From a checkpoint of a small transformer trained on Wikipedia: 421M tokens.
Each number is 128 + 24 x the weight over its row's rms, rounded and kept within 0 to 255. Layers, rows and columns count from 0. Numbers have three digits each. The size before them is the row's rms in percent of the matrix's.

# q: layer 14 attention query, 192x192, rms 0.148, rows 17-31, columns 0-191
# k: layer 14 attention key, 192x192, rms 0.15, rows 17-31, columns 0-191
# v: layer 14 attention value, 192x192, rms 0.178, rows 0-20, columns 0-191
# o: layer 14 attention output (transposed), 192x192, rms 0.158, rows 0-20, columns 0-191
q17 106:107109168139166155108122116087152120139153128112078133126150110124085124142133099103170137107095102139115061119101154135172120115167108151120098119153120133106106147146102158120122133138115162136183110150139121095171106151071127176090160105159101147145148104128128147140159117131144139111105122149092139121130156135161148123130109103110107138155096111137089139189145104156172091119160114113134111129125148149088104152132123130113157145110133129158143172139142168080103130149158126118144123099139114115155115160146155078145127083114107139139121153088139181131123137138121125145
k17 110:138091150171174120125086129082151084162154108118103132164124143137092142104147141122120165119116146121122127147138088160121146104128168143114127168119115117127130136128079176142149159122108180139148141150125093107145105161098107178096124153142118100142129095103140096137177135123133084087119144142151114113146132119129130122110079143133125089149159105106152117177131099086139093094139126110130125139125122166142135083151159134130150104110158157125153109119145108102139117133124120144110142124096153109127108124148128077138190090095131140123119148071119124155144151098112083109
q18 119:126132154131162122142117110143092174093076130117150106150119116150155160109114113088169173099122139130168156153151135070150111103133108112119108136116170165146110107149072101126097116141138120147174159115117134116140106123121099136132109125140142134110153100112152138104141155159135124141135097141162150106137137144118099135113079126104116139045173114123056115092147112122125134108114124137154124152118128112131128119084104077118129129109152145139144096104138121098123135102140155094122092160103156115153115152136095117118172169117074093120111139133106116131133107118145080123
k18 118:135138110139151142144143067134134164122115132168132164097109119156123161110119144139137125083148125150119126130135124104101097123128116111138107125143127153141098131131110117162107100087130188132142152091127134137146145142106125130123119150127131089137134157081100137132129074164128133123104163100166136107103148120103168130157102155141111137069128076118088113113134143109124161149064096109157092165126158128136098121130099103132121161138149120094129130083126155092138159100159167085122118129137149124181143195148104148103150136115137095113141158105110132177123118103123096095
q19 114:157167118154141126118155123117159143121142141123133099159141092124121161140159145088077114099148135120155085096179127137138184140147135139138140113140126080094126125134127078120147099115154107094133114107117137166100142125086130114131175089131106132125095140125131131092118128121112124118146136148100134182135166148140124135151053128096114143116150118121106127164078165116112109108156102119161146130168127113113146117103112124120111173139138132115161139140103127113133107154076121103119116124122106131142173081116101188118131141180129094167166139180091129144151129121105124123
k19 115:101138141157141137139103088122139092153187145089163139142125139162129115098139135060105123111151117187143122124165094132149153160175171153123107159133131137092100131160149104110106138160139096095134101107127072141132147115095087129139145156168150145094127161146136111092093130138113134124119103113119155125110155164114103168160085080121115114123127169113088164178119119127106118120115115149170089105153139116160156089094127115120100136148150137143125112133116134096138077107124132132133153130149091117146161116108128129127123135148103142129122146110114159121162096141116117156
q20 113:126129136178167139114133130108133117157083130104119132144140148120144134144160147091089155129130093122171117132117127170115102162131139123150173113128138116142146125175185174101141129108167153145118070147110132164082128173154117088158107138125120166080143136138118152128165118096147134093082146095133170108141165134127144135137122075146122123107118114141129125151103138118114120096089136136152181154128107121176158148094160091137103124158136146106145136132160099084113117140166126092124113155125125088139126140126128083122142127126138147138096148085132132128077117123121159155
k20 119:118125138080125117071095117125097131144102137151115137141131149124120112130142090096093142128099113111115105130106146154131097114069139130112151161128112109145148148144164130121111162110150159120113073142106161131060128116154110116133079136080138138080130106143112112146123156111164141103115122148152166107121134124142123143126133179119100125118125139119158127147151141128104124125061128107155163151135155131141154090125143077162095137124125139106109137176126095109141141117194159120110127062122125149144164156122084133136130132138101123143102136136166145134062102120156141151
q21 111:155137135117132147136148118144094194116167082100136115094099149099178112133095115133105146133097104120119113085134140122115112147099088125150145149151119126122146059171111149119087090096185144136096140131153128109144115139121131164124131100152126129122101118162150105125153159131134110115155177101147138129142129110130168151118120110164131131132111119109149085112128128167142111125149152127094076114161137126146164157111118113137142111117098112087122058111118168164135134135121147161164105110162107105115149159169112181154138137145106117151121182153125132119122126115108140100
k21 117:139125099109119167125155129114108138082152098125164121104121149135159138087114130145134116167084175119088092115142123147142111144131147091089099150106161160154087143154161158135141122125171131127115122104136126097140139111083141166104128092129105162108135143136100126130107143081152156137128116119164125131141163141065146123124091156137154152145145120121154131131133161182122137158124141111107111115145142094148174149130103127091182145110099102090123079132146127108115117143093130153140076119137131108097141154135136170144179122143142136135143142081073132155148130163151144138
q22 111:083111141181124136121156127102116177108183151142150137168114126116120113094101095071100114130098146084098123134127145143128108111142138146135099125146144160143132129143138098113100133091128133145177115150092104167111158095191095148171120192138129177131138131145154121145122120135126128150077145084101116127137103152143123068167121122180140100146092108110123102144129126136105167123141131153096107114084157131110087107103136103139145128106091106123135150078132117180122119139128165112119117127154135135118149114116105103124164131143142151133119118134140108152168130121113154119
k22 119:116127095155130124106155116104160161131129148139150117126116128084153129082139122114164108143099124125088156171155098090107127110122117137127093130160124152155125165133180119164120142177122133150108073172100111150085116146136134137145103152144119171117126147092123117143124116124139104129084100133081137149165098103139129071147142126126116149142072085070115128125102110134077143122063152110127100118105133130115125138121151101144139147106134109152127178087143132136105102134146134092119118145101137098090096124139106159135137133146136140127130120165171095107149140107116157089
q23 110:104122131136158117153112154138128099144129148141170139142152123105092106144167149064100154125108047131126128149130134110094098129084124138142115130143116165074131110127125128102116117154151117112120193129141156141111131134133141138176083127092092169141169118091126113149146125138091104123131138153153158115160130156120138118090067131117141119126153138130151134124143129135148128126119142145139121111173097155125147133129169131130091126124142143150136119093101127164141155124130104106152135098135090073114098142132108163116104136122169128139117100126156107119130191115163169059
k23 115:079114147127116123131146147118125155159157089149175144127142128149083143174148130079129148130134110127130129101137138121124096108116107151133144150150109139124128129116129125144098130109173107110097153105132154147080166140131160107159088114093103164139122183120143111159130107090087082131151134077101143119122101135177139147106109170139110113105194121124147156157155156172144133132117171111127110136129075088146133131116191096126114113110126094152148106104110117107084156127089127105138155135149114095132111136098103148141123128143156088107130111102102143100140153136141138103
q24 108:145109114125123131171155151156103169126114140145130128113152084121096137115147102127132119162097114131129174137134100108156085155122122116130149145114119092111141099163103135173139130117151165110103085118130076123150163073142072124146117146147126168124119100143130155101136145161103116114195134126154112105111093112107133094091111143106109117105106144119104141150088111127070133134110111133090168156121133090098090118121121129132172148087138140094125179126111133110137195159131115167089124110126103142144123139112103135150105103111095149137112145117149128149143140179139143137
k24 104:132096121152127166141157116142103114106164105120136135111121135172091097112178169114131125109071099086161160124073115136111134108133151155164107167098140155097140133155102126146106116131099147131128086101152129136122132099111065159166142121156126150099127128159091111114105130152104101177179119129142135113114116124104142089158173118131096120126102118124111129127079124117082127120104129109063162120110151128140124117119137161128143128123087111106156145122148144153094143128130152139077079108146145101130095127146140133135118171137080146130132149149127145132145151147160112159
q25 107:113162111114128135109132135126133150156133130158112078082140145160099140162109136073111114146136117115106124148128116113124120104142120109097175136065120116138088176111128124107139102129098096108126103141106103086137138125119134088139136161134139076163108091143175124122169142146167176119127146125155129094108139124132155093142130113151103111129118153119145128138122148144125162131099238157141121113098138107111127145151048122142088080131140153150137117140120125174145113130153160137106151141111145139122127146104137132126084144145119143118138166117136158139124116120153110101
k25 116:098156136107139171145146085167121138113124108176134095119137160127129108142142135112129126160136123109090168143122131103129106093129153110119134131100134148136105172096130121131141135165083076088126157128125150097155117101171093132179093108137137122156153102150163172075139151147140149116094133153156138124140146143101129132102113123132120091145123159146128083110140120118135123095117159136106104139093128117153139106161080131133115091167170162148191086123153124110146139121143103172126143148153125095100117147120152129167117104110102114113147123131082108115126094112172177117
q26 113:144150107161148123146098153114134110135134112119133140149106126150125137116155084091109169114135106172094102115150142093113137134115129092115150164160090126107139118082161133082106168099148128105141131094160143135091095103166092155136120146109125152100136129146110146131112127119116177131197117159143156102066129113140099157135161118139115131109106147152138134148100142136135126131120097108129129098138092150145177075129128124164065100140113141154111129131090156112130138137150121093154145145107124165176147114160137158114180110105113111138121114082174095153135131118147139132
k26 117:128121123143134110157172123097125110113136052153120157170146142127119087151110148156108165122133122157077107098146084093127151123152142121117112145152112108144168075125111120127128122101128074157173104104112114123114116118172111103134135110125098156131110126121132149113152130094116129109137157106143181092102108116166095132127121117123120124086113103133153130139087152119167141119111096131140080105087073130124159115147146152127073124127065149127090142167136157144142147130149142152114133128133124133148135140141128202142163106130082144124120160159126115134143117140146147130
q27 111:105132117100162126131135141084139055130141154126157141101137169119166068123150113135143120129145108085140169113115165180143127102146140131113152151107137170105132130132099136136161089131124119137129115134144151137090102130123110150114122140164121088157075112138106176131114133102141145157130126146124130098132120139168129108128121133157119166085143150136165112160067114174124064133140156138148164183140138167145165128143126135109125095126143118120086134099148089127105147123100150121107112080120140152098147140183098108127131113118133116118136124142151083098155140133120094128
k27 114:084094110115143116131084144128133116168162124128146110145136149098153089125126079113125124152141155107149134133115176161152099115132125150089116113087157137171143109164081111098128118143084165150133174094178122134104110157154098131097099153142143132123141109124142176111108141088113140116125166101145086125164116166161073113142127129129133118105132078129126119129061127174131127098107139129114136150156130132149158137086143135135129111131144122119033141097120131137114141133123139142153128103119148130101132148111117151116131084150112095148122108132126145110128146121085160113
q28 113:149119137112155131155180145082175124147142159126139117108112142131095115103146116098114154144107119134113115102164110123105114118103123142128168132114098127120149105136116119099172113148121131135123131142091123152119143138127180138100163187139078108070154086139122121189106147157152129098136145135099099120140102096114099141140149106123131139137160114129116096147134151095140126086161135127145160151100123178116085125139156147119109085151171147135155145089106132117118126076115105141144150152130117122126164146130123088202140143111125103129162084142158138124077148119140130095
k28 120:122139144145126153164161105081138139103116134130132146081139131109101146116172146129108135122097123112134139154133118129117189116136135107102123125164111120147157113136118136073135101120115136134074130147134107109101161115150153142144142113162133110107132128158172100132123128109155141102120140156099119131162091103152100153105124107178131142154186118168140154158085136143116102113141130102143115172105124142155131142079130169118116117138144125128092187110092139105077091076113126149100152139142164148144145166154138117129121174114126131122093111115130130096059117114168155091
q29 115:152136136117130182095181147086139102183160116164180132110093112104157145126113128122155141119084154124108058183132114123105160120105096174111166116115151138083092132147153132119134134114113108082123088105100106124129140132148121151137136140072137134121165095151129138118103143128125138120126117120150107093101131099148158158093136110114174124134155104122125146101158123146148104114116108165107141150139140122165127103121134196106107138145157109152104081146135120126098165130114137173138109101134118171144114107122085113128127116143146118116105151098120140133095114129090141115
k29 119:147118121110105142107144115114132113165147129132166101141126108111157114100089103102114114164135128095138151110132125119123214089107108138129110152128109141123097127082132139115158084108156158104106142076121109137122139091112130148141133167073137139167122163136126143108100145177124104133128148099118099086132122057133133170101112104139148099142131117105139073135124134136116122131133124111139130147125087135134164183166128128130116098156156148133135151159110149144113207094124133145128160094144089131103129143113142136120103137160130147144157167108097123142098141149094093114
q30 110:100143132079159123143152115077151159133127139121140087133108134069132143189139115109123082144117134123114099109105057085152116097124151111168131116116111126164110123123132175133115113093107136172127110118088109123138143150175119145152108114145132097135075150119149127117109125101126145114104152120154119107108159119122121124100092117185093158131161086120119161096122098134133126138107109091125114147132081118135132128160142129146122114143122127160123124120091117162127169120144097121152136103125171135145126146132131153130178108171160120162166146128114116111101104175173140165
k30 114:135091152146118131130145118101139118165088147121137123150153124102124129135113111124139093149131159131108152123121144134124134088153164098138126120155130120128172153172109083121119100143133100131157105092103105154147174089135099147136070098120100104115133127120124099130123147159122145143134122109144164142087131152144094140112143102167141116148092132101107186121163092143188137137093119106160124142135149144086120129165146110135193154108165129118161074132114124163113161130105088149136099097125172098146105139119082118117142129108137139117128153172087130127101085165157138116
q31 117:161158161164121121092126160130108143141111077156140084123133155155152146154124142124131128122134130127137112137114137129133115105117199099106128113153135116135078128129144108104112114138127131129131110115123138116102136154135131184093095130132119130119124144175121118108148184093177117125126121101128136155139062163143129171098105138111146092150137151124129151163132133131112124140106160116112160120125131152149152146203112138084132142129087118138127151109149111146099160137166151091148094124126109124113115103097146124198133129132092062108153118153138092092110144191130137129
k31 116:164177121139108104102104156107120141109123182148111113154099106122139153115111152115071124123132122163127139126103115119108127134130128078154122098142135129140121105075162140087097153128132156124135168139122093111126146166166103178115093135126135065091104072169136157147117128160074160116121101096111111124119109143146131154118120133111128123144102110090151150130097137145116145158108118143138158121135135147159161122152103097114106121124107134079112123088141127134135160132163146173132144145107139105087100141115114083148124121091148104130111080135118136080128177174138132117
v0 111:153147130092133127165157138146123091116130162120087102120117142130132099111111120176096094133121113175098152138135094103114140074135135131102145157080095159144141145137172165121097079099113113158104162088157149159110129114137106164138155106115108160129094162146133138130130080155124131148099094133132124105125173149096131153177140139118138107154159099127145116113188112113114110115147118083136130124130122165127084105105190112129126102112138123121160131096100113125131145139114123124128130095147126112105139105141162105102160143091155098140154138141171126116114160117089164098
o0 118:112148121098153101114136143138164130190138116117151134139101132106139134121108123104062105114108102080099117063182139142131101183141121122137146093076094154147115151142095155133146178144128131133159132100099099159162110125133109131139148154098141120102148169159105134147129165101141113129151112131116154117098074139123152101119086115131144145099078160169157131105126115107108160115119128143130114115146112097133144170130118114110110146123139146104143101145123142083144131107108134109156139094113162106121172122104096072126123147134134161123157127104138147143090143145143089154
v1 111:116090139134136079101123106142058126131128129144139136122150141119131141119129153123128144172115095115132142183098140124122128162130127136106071128117115145110155156101114092132100151204135102106137152127132129091156099146158147149119090125126104153124150134070122122192115156144104084183117157159133126155108156140143112135118094092140127124132163144151147106112116152113130154167126107098141114149122112146133128123201147136088120155158130156164075123143127095120152087136127164161145127128122168119107125115137113165127147179119075114138119143129110107121136126140140102140
o1 111:103124087143126137102124142132105110100112114142150138146115117147108127161132136127152159130092153133120097113107092116110104138150125125143167170162145163142133147168114132120142106130126169133116151127104119093185155075099117116132113097138171129138140140121149129121119097071133156124113093113100101117123152099098145103161180095139060125151163111087104145102109130118126098139094153137129103144117139112106127117111130152146137095146115093116192135130094142087148126127143096099120135138175123119092162140171137136096154080130143149168119115099107166156130091166121166149
v2 108:142149146155119106138125127105150112148134075142120095132113152144137119153139151143139118160133090100136089171118109130137114126136090117148113107114149106114104148128173118088069065096124118137078109161133140141151156186113084142105103162133116148144086151091131125123145140122104102145133155174093089119121167127127153111158105087153164115120148150153101096124130131120138123114135143104156121131134162147155120142130175141183123141120141125129158104150127113167133177117149108071138091096097124135115117131092133189142122146120126174141103117128131142115130083124162138151
o2 121:141161114122127169181136141092135149171155141103113135145144118100144048144119148139147158150097122115163119108129146103131137128145147131088144150133084174098118117180133094134130173142138151116100141110121106093146164161107135126120117120132128107116154147151099159108112115128121153094130113143145117127113093147125137136125130129122112213183135137103129115122109140134132139109167113149168132103131124126123156078167079095151146085146110136128127125107136136139131114109130167102159162139132075119085096078134095096105132093100171141124124155115133108136098143140095134114
v3 108:127143128134129130099175136175123169140123149133139168137135116113128114159126136147110085116161113106098112155129204106090108131099164129134080154161127070113139102105110132137140164164147093133119092091151117131101104111111121141095147115144159111120106124151140129127142124149107107107094127129123133089143138128170121150107127159074152099192135139130123150119130162133125094107097109127140103189131167136127124098127107066138144113129146146163137105090135122131136125111138101116132098107167166132141149102126110125160119149095162094162118093103121127125146102067124108148
o3 110:152161093093141129134136131114117085099129081121122144124106142113117108154084112137117146204147161121140105158136109151096154123157089150113092084108130150102106084159143129138115124091099133151123131126170135100114126127116099158153119146159117113166126137138132084121099131171128126116158132111099133118102108146141124138113129093169124097147096145158106158075064144138170149156134141153132108122116059145101088171138122143119167105098105130086132141187156121134139159132142106128109099108158135123115110118127142131131142135147103105151142116156087131158127139113154123102
v4 117:156121097140102081127137114113130126115123137117126157084175126153140109114116127092094136113150076116122151160111140099149128135110112097107132150103123108175127120108117149160173108113133140084091125101147147121159147123091082106148141114104131093106113146150146158137145092130113139118130132154091178119128110133131156119165109127163132128138082119118142170107062087119121156150083136177150114101140116165110147119119148136161131140167126141155121091158158117143085131130118159158121164117117123102155166113169118137116139126085181121112108097155154106093163116122171121105
o4 122:137155117102123104119093089154172110090133143140114106125130115117124088154111121132133163119115093170136121147106130150118118149154126105097146106107112151119114147129129180122134144129121140165126128121135133093107146153126157102106129156105155144150089157113111114158133120114125105119110149092177125096131164148137146150112153137110112133142122162140140157153134153115117070127163129104163151158130122115104143106128163133091115110056134121095074162148108145091112176107103165178110085184118133136106123158086096155112173143131138106151150094135132152120096132150073142097
v5 119:173123147106157147115137093127133143134102136094103121149175108090126141156116135138133153093112151111117104105122123103119088115095119159073146106154143170086094158100139129132136144119131138123115138083159126136148172150130148148138096149179161130103106118135123133131101162127117165113151139102103152138102102128117148125132105123144136143105121119154134157114110139097113096131133106150099160104133170124176120097141118165102114100156114155143156155102175136144128170148142142126146102145212111127113129191163131119128169124130152095117111117163122140093138147058120145153
o5 121:108128142120102104139160156121152110076149096107123149127136164091116123128132143111141100141132126094103130107143145180127166143152140115153113081115109138118115107070081131133123080124151120112125125118091133138142147130153118106125118084112125160119087135142113138088140119125142110130163128109144184124153157071100141173133149130113181134145121127101156104150158126166118125171124140070145132118158080120118052129132141112135123128137155135117118140101135150136136102117131128088133138178128134108101129143121136105074119147119107107157113092156088111193111117102155094119
v6 106:138076108110106137147088118159127121147130097114124171124143133146112114115138125115118142122099157151111126137120095117107115088115151122121171156138120115121082134129115111131101097112118099102121133148161127114154123141133150123141127156146133071122113144161141123089117115122197115137149087175136091155176150151155103142114115133108108103095148125075099130127155158111110167161137136131128106133149149147123117165122163100120100079085127108154113130161108080113165097131135125164139113070131112103129124095124144151127159100114075071152117072129131147081093157131127123129
o6 112:136137102137124139126154112188143134150154136165101127154105122145135117142125102124119136082119104121102130153105123141138076142100134161183162146129128150155150144159119105148146137150139139109139085142183106139142108095119117118124163119134118115110168141161105138156156188088118143128131172139146130141144153148129147098150135103183155145154123119135171123139093088128154124223133087114125109112125145111095138119171118107118141108126139124136092154125137102148108164177121137122099114101149155134121143143113111093143118118138179147075133146140089140167169102114137118138
v7 108:144098121130143091106156133117093096138130106151135118120101138121142133158162169100141138104149116133137124108126135098137141073130132143162148097113116113111158094108137152161134114131105092152125076138146116082121123160101089119100117155125137116120153104121125137184135128115168113146124143102123136134112125062100130134123120099102112171143102157122133058138123122153189135089112136123128119144162152112130123121106103139047129150125142134154107126124117117144121111169121168126129079136124144122158135147127136161084137121128181101178164134092109122102109183093145103152
o7 114:143147101132110160117140166127148124142123130155156088094114130170135132115074113119184138159120114187128201103142099139078146147137081150118115124115157138179064138113145160139136114148153132144092117108098108174109154132149128108136119123155124135123101089119107125132069088131118162128120156150166107116141139156136152126127144144090142141115162118141086101122103167155106078138151156136122121079106103108127118133104142139148136115133114162143113135127129113160119120129130100112124104103161169119115153113193124133161128139138166104094141125130132148114139106112152095152
v8 105:152165086114071162117134122124141125139150105103141114147131086124140145124166082113145133123078129089120084159134148097127107156103105121079119126140117139163141183127127134164114173134150136157160095152101124083113082127145130159132119075103098130146125159147099123151081138162105164127162104121150100129155120141136097120120098093134118089113124130113155115143088141120151156114127182134122105156089163137120117131126136134110093113105121138155124130144085134151152163137088109109092135143165148145144107121124109118160131132125159137140170129071178102160123144116119116132
o8 116:113104135105127136125119150149143136100110167129120161105129110147158120086146119126147123125115127094118084086126118102069152163168114133148141101074143085143109122137127146109094117155134138073133134092155162156102119154109157130096149062116111176099098094124122144125108143134126109082138135109090109152110133126192108129131144144157119099149137107128114130118086136131105121171112098121116100112125138146117131091110125122133139083115113095138152123101209103114109108085156141149159130141125133144150159174130135165107144095153131121111176120153112129136159159141112154122
v9 107:123120123165146139110122123139112115101120156117131103169141121144142134150174157107127127122108147150129145138140156151152143156108103081113120136129108135138123104152167130165136118132119130186136098133086088105130151135159126183115119118191125132115104124135100156134141122144128179133111142149112130137074130165109128113178149149109115101103174165115129101123169166122136143130155171129106120107092144135074097130126121112104102069145128161114081117097118104119120121183096092168151128102136134115137124128076086130159142146144131101100118137094166138123090136128122179155
o9 114:145096118135156166173141158130140112165117151113144146102150116140105138142113130118114105086134080132135124130128104125092132143102118129132124130108137132129146120136082148104129140155110148100128108104116124124147127108137087138176158094159105101137095151151076124093119114092116110111095159108121083100149144127150108138133100156107129089133096146138108137171094092173132161146128104141118146169137144166080122160134090148131161157130112109087184145119174129135174143128152136121182170091157124170093191113114122128120119154093154132106105124113113156095131133130100103117
v10 112:135081129145120114135098107094115106160114121165141145136184151119117107108091081110143088130179105137132107162138149100134151096148133094084144108144131123135154167129117126110091080137115103112134099142187128169109112154103101120153114102159105145144129130118138118155113144118163127142165064119143122125096120131142175167175113131136128125155151135141126121165094152127125108112117161090077169112145137100124103129123091129130146141142133117139150096119112171088133130163137160107117106166133115192104092127131099106134117073098109115111131138162147130111112132144150122105
o10 116:121133145123115110117122140104142117122139133085126117138166133126115107114170110112119127116126171117112126122132092080167124144121131109166139134127121121136125091131157088104131158106145129114153158129098181119127154082091162113120111113098162128128137089133132159173108116111103134114097141120160170085147140116146168090142092168081173187098138158142119149145106121100112126142104121168115097115172090153141108144101141112105108128129140165109120154145148106115076131149089098153153145146167110100136154153131085097068136155168111098139120145099113133100146145158113131119
v11 111:119138149140158133143115101134136097115112131123115102129140132152146176167116092112142168135142140100084127117098140129069154182135147125125148129116141118134155111146125069117127124160125111145136103144145158182128136124134122109082120082103158155152153115145124156113164139167092121119129128139112094130099093116120143154119096099107127139135082087058135100123110161131134108121108152117149132116120126129124110173095169189136100119144150139107111073075163128172124112118102168131118114114127155116144123100144133146152107150090177102116090147135120149129156168103151123120
o11 116:142116137129121161121099175131118144069125137098115111110108109110135113126136127141078142104092145093155153203123084120111115074162151133085128164078104147143144125156148134160123100177126189116115111123133135092116104137084149109144111130171167147088161150145134139094145119131114097163120131119145140153135112121151144165133118185126148136130111146121094100146122136132154124139146112134088116127125139127117081131076102109120107160165121141139105103161128134124151110127116128150136117143109081145121169112151128147139132171162142125124172090111126149096089104149112105120
v12 114:134096161149141105156156163107118118137155102089141131133122139120133140123129064106104165137131131140139112164174081118121139178120134159165145133145083103115136104102087103167126137133117155107136122168117131104156168134157138131091125131125139106152138080118114149079097112141099114103115090104159153116139135120161105155110137133121105125131120130174106113129157111102119147111156162107173160100097138130210121091078138167136182154121129104141102112121103142144129138167114119142079088142152119122110138141107118139119142154099135102142158121171136122112138093136099117131
o12 112:142159156126138119145105139155065124113115112130144138128136078149151161125111160132153121145109132106134150148127114154165086101078082147134098143115116125069136179123083151125116160133138138161113154111148115133112145132092103152078100101137116149126117104164117161106133102189164134166107161135176109150086156127143101112112092140141166114135137103093172147084140125144082159107125152146116080130145154147131141123130111109149101129137152152117145168110160146109096140158085115098142120127149154119136151114106151140119156126117149111135122120167120158132107164132148141162
v13 111:118105111083114130131121166117138165146136124084064114124146140155158097103123126145149122144133127108161126152136114164112129160169088097114153108132115170116125101121136149145144152158149126108152150124113135112145142121108121116142147128088123110125129092115117173132140128137161092087148177120113122129112155121134086143139112175121150152123152115078134149162152128132118121116109177209132102110140134130116105155113086112075109179090111161128190109126107107161098143097141097133116145136164128142097123146139110140154120161102111175162092141157136139136098129127109138092
o13 113:130137128163170103114141098155164168132107131152160136121127128158121098149132122154122071111112162142137139136107130098052136101169127104103114134116116149119126111136104178132077150139159084153126135081134099082127143124161135114115128113106123145151148140099110152133155126166127143143118132143146126162134097135099121090144116109158135131104114107149110147142177163094127092134098148110144193164151136181171124171099126119115111116124071100134096153141124107125123094177136130131113136136153143161126111143101111156103144111101113114108159165151159129162121133107098136107
v14 119:116168179118165174104116167117076136152109121106160111090140088100155133109129129122124165088135149117103151150098126085149127111149143142106123131116142097121168122161110176161111139093178108090178134144134121120097147159120112132127154076096123119124109122136138159096116145106163119121127126140096129131137163153150112112162101101100139104102179164092108178138152101117104102118135134104109146109133135117072164125123140130135072139127161089146114104136138096135113108083119107138132091171144122125099116171155138142108124138124115131082136139101133124112131138147114106150
o14 116:118134135102158052140119167089140142153106134130102167076121129149136133122147143125141148072112132128122175124131138157154094161116126119128111137099126136122145118093102064147094156145149103166122098097169143131133087159190113166154140145131132148114121080101104135151128114111110176136166131129143089111149087104118165129101144161141117099133129146129121129128125111100179129121123118143148108125120137184127109146132144100132135105134109114124120091126111182137145160110117110139128122114090165141148113149142067135105130121136119164152117086170097159119120118103141104106
v15 111:095167137131123165092101120107145092108147161142132123161085164135107127131145143136157183133156121123088142173110080144112099153138102182097103089120134103128081134125122112151138136159107120152126123112146172095112136080140155154158185074097110104085103085125105138138081141158098124138094119182118110107136097126131122098125096111131123129141138135129122130086141138138178160120114131122129150089137127161132110120111077131140103112107117108098121146124137168140155138135122128149111117136125149142119128126135081198119135113126138149139113141155117135128139091165153143159
o15 115:145117171124108128134123102118140142151112085109123142114143083124126128102123117158087109116091168126142121131133154123134100104124056167099127167128104104118096147134139140121135130111135148117117161136094159082122145144126116144145117128154116146118151165107090099087144054103121094126119100115110149158120120115130120096162134129145126080162177123118150103128137118097124121086177125127101145132136131086153100131187178124131099097138104078115149124090148108105108111127135140160146112099148148146100120131153137135122107094100100158169116114120093118122135162170116080097
v16 115:129118156124143079103156114125115100125107127111079159098112122131162143075158140082166120173138132117137138119147137151081121077100190125096179098139128087149099112155086112134076138135137102174065156099096122124141110129135132124126130125140127117150130147116134108126153136121098129113108111116104163144155127106111144157133110179134150111112130152140109127147154153088103136084116139141145128100067145150086203122106105145160125120131094128133124126090114111131149144124121132097132091114166106162110108122131139135133138098175144155142108147127144109107107126139141112143
o16 118:140150164126126152135134106183133153125119159129171121161148141121165080118107118119146092106128125123150154138117101113128107147133088143092122096117128131100107170087113127155161118115130190110128147105131089090119127160136128133147102122082113117129133112184137118123110157099110162132160134112112082121122158149127100132132085154146099134112084161142153129134113128135125108154083118155143106157126084149133098130150162123163133142125171107110130096127127151139137092107116099077148140134170185161136087126105156144115064150109147090130114134176130101125116115159151122103
v17 111:144125109120122093099140140134134160159150141133133091109147154180131139184116134107112147157117153131118116136108111117197127094141117134114157117144104166129121101123151160096112115099140124122126114101137159147114132108187142184143097144172179136136109140097135143150087131129134074125124100168110122111096133117136168146103126142129104132117148148138114158133138140110099133089131149176129104128091130102094108087162167172117142165140131127123079123131138125100122114124092130133111136135140171156121095118144172076077115141095106094125110140118075140162131152141132090137
o17 114:150068070142172156116108149108131129133131141118144101102088130111143097096119123145151096125104134121099141100099146206129143127142120131117150112106130098145162152128096161089117156118161138139162136165100104130164119142124127137125126130104174172125133148091162099113100138107101159112143128137125119105110102130100083133114118123135130153131128135075171108133149133149178119215142119118137102164156120092128124148098083107138120104142132145106130127083115124097121167127130156117116117147131114122162111118105116099111117127143123108125096119135140127081179151133154117177
v18 115:127134112117128115118153052135095180127143154160103126136143082122126073067158125136143105162136136137102172091132144125113125143164159128170104110099089134097116150123102118147138144102100138114143109126108118121139119168131085158165126109087138131109079137147126134103100135066119116105137114140074099144119113121127114097129131161074170136141147152121120175171141136110159159147125131137143122134159096126152099108095151135128138121159124139135097150139132110101120151106113149121123152091062119134098130100111143146137151127124155119093141148096114159137125099167134117097
o18 119:129153131124127130113133165096109121145146157131089144133054133153142126147123118127148119105140166110159112135098137142086145121095072136149146122141119120110132127114085147119135107077066098134129149133174121135179119127122159137170161159142159099171143136099087121140128114114149152146129161115101099175097145137110156111116122147126147135144109142135100099158124109141141086090131109123121145144124136102126156086110148073154117135102151183144130129178159126124129147119126118117111140181142175173141140152099097114167136128066132134145111106087170138124131133128116136123
v19 116:088154155087117151154179173114148158101123110113132120158118125124105153102150104121153108130113069156157154137130152112101115134163136142093114105106129098186145127100138132082133157190130130116134121129164142085128134143118151140123127176186127141149159124125164155092089089110143169123113065116123133124080163120110129175095144131122146129109140112119137167148104158165111134155125131105093125128115113116102118152144132132185132159135127129114145124088136098142138134144116116131098146100085120131117183123102138115112166156111146103155149147117159132095152118117130126119
o19 123:131106115110147112146079098119113109098131118147147195083156108126138139134142141129100151134126117116155126133120108125136131167162120149144140112113112109116089129161127117118087175070091147098139142127139100160160137115146145123129106133121144113135098115158151125136128145151115086154122141137159091147135157121116112126123089075124120094108114106057154088111127132137144099134093104100127137123200141148172178094119161166096152137106102133174121120178087145130124139096108101099161122099147119111128117108129098118126129142152106164147134124131137113171154127129169084131
v20 118:112163120170043157162116147116096103126096117143154129112189150101133114103085142106090125124148145125148109139134142097105114121153137118120133097076127128107171103128143123134163133132129146110122146137120107144147172126133167140120114165106099144147110129118127080123159135106141164095132139131135103107094104117142078087121112137138165088145154168143143126121127113107107151147162079118135161122126126109128145145081149114133140150123104088097119138103174089128146137157131171114087079122142159111130126101118107128094147110089113140147131124120103144126105086082136110084
o20 128:091160150093123136133178136112125168169167111131122114156086096103136136124129138113169140154153153098114107143098134131185136136161146152104166170158144109120074137129113122113048104128148153128155137111131128127075140151117099119180126136106144155119120098114107145157120107172097135122128147132182126110130122153147136107161109120130082073112116133141117151127130091157130146155117134102173132122132188123077117126131129150131115104104140117151139118142168160138125149125103099136085145155119102068109161124102116148124121150124144127143152137113167123145122110114120096129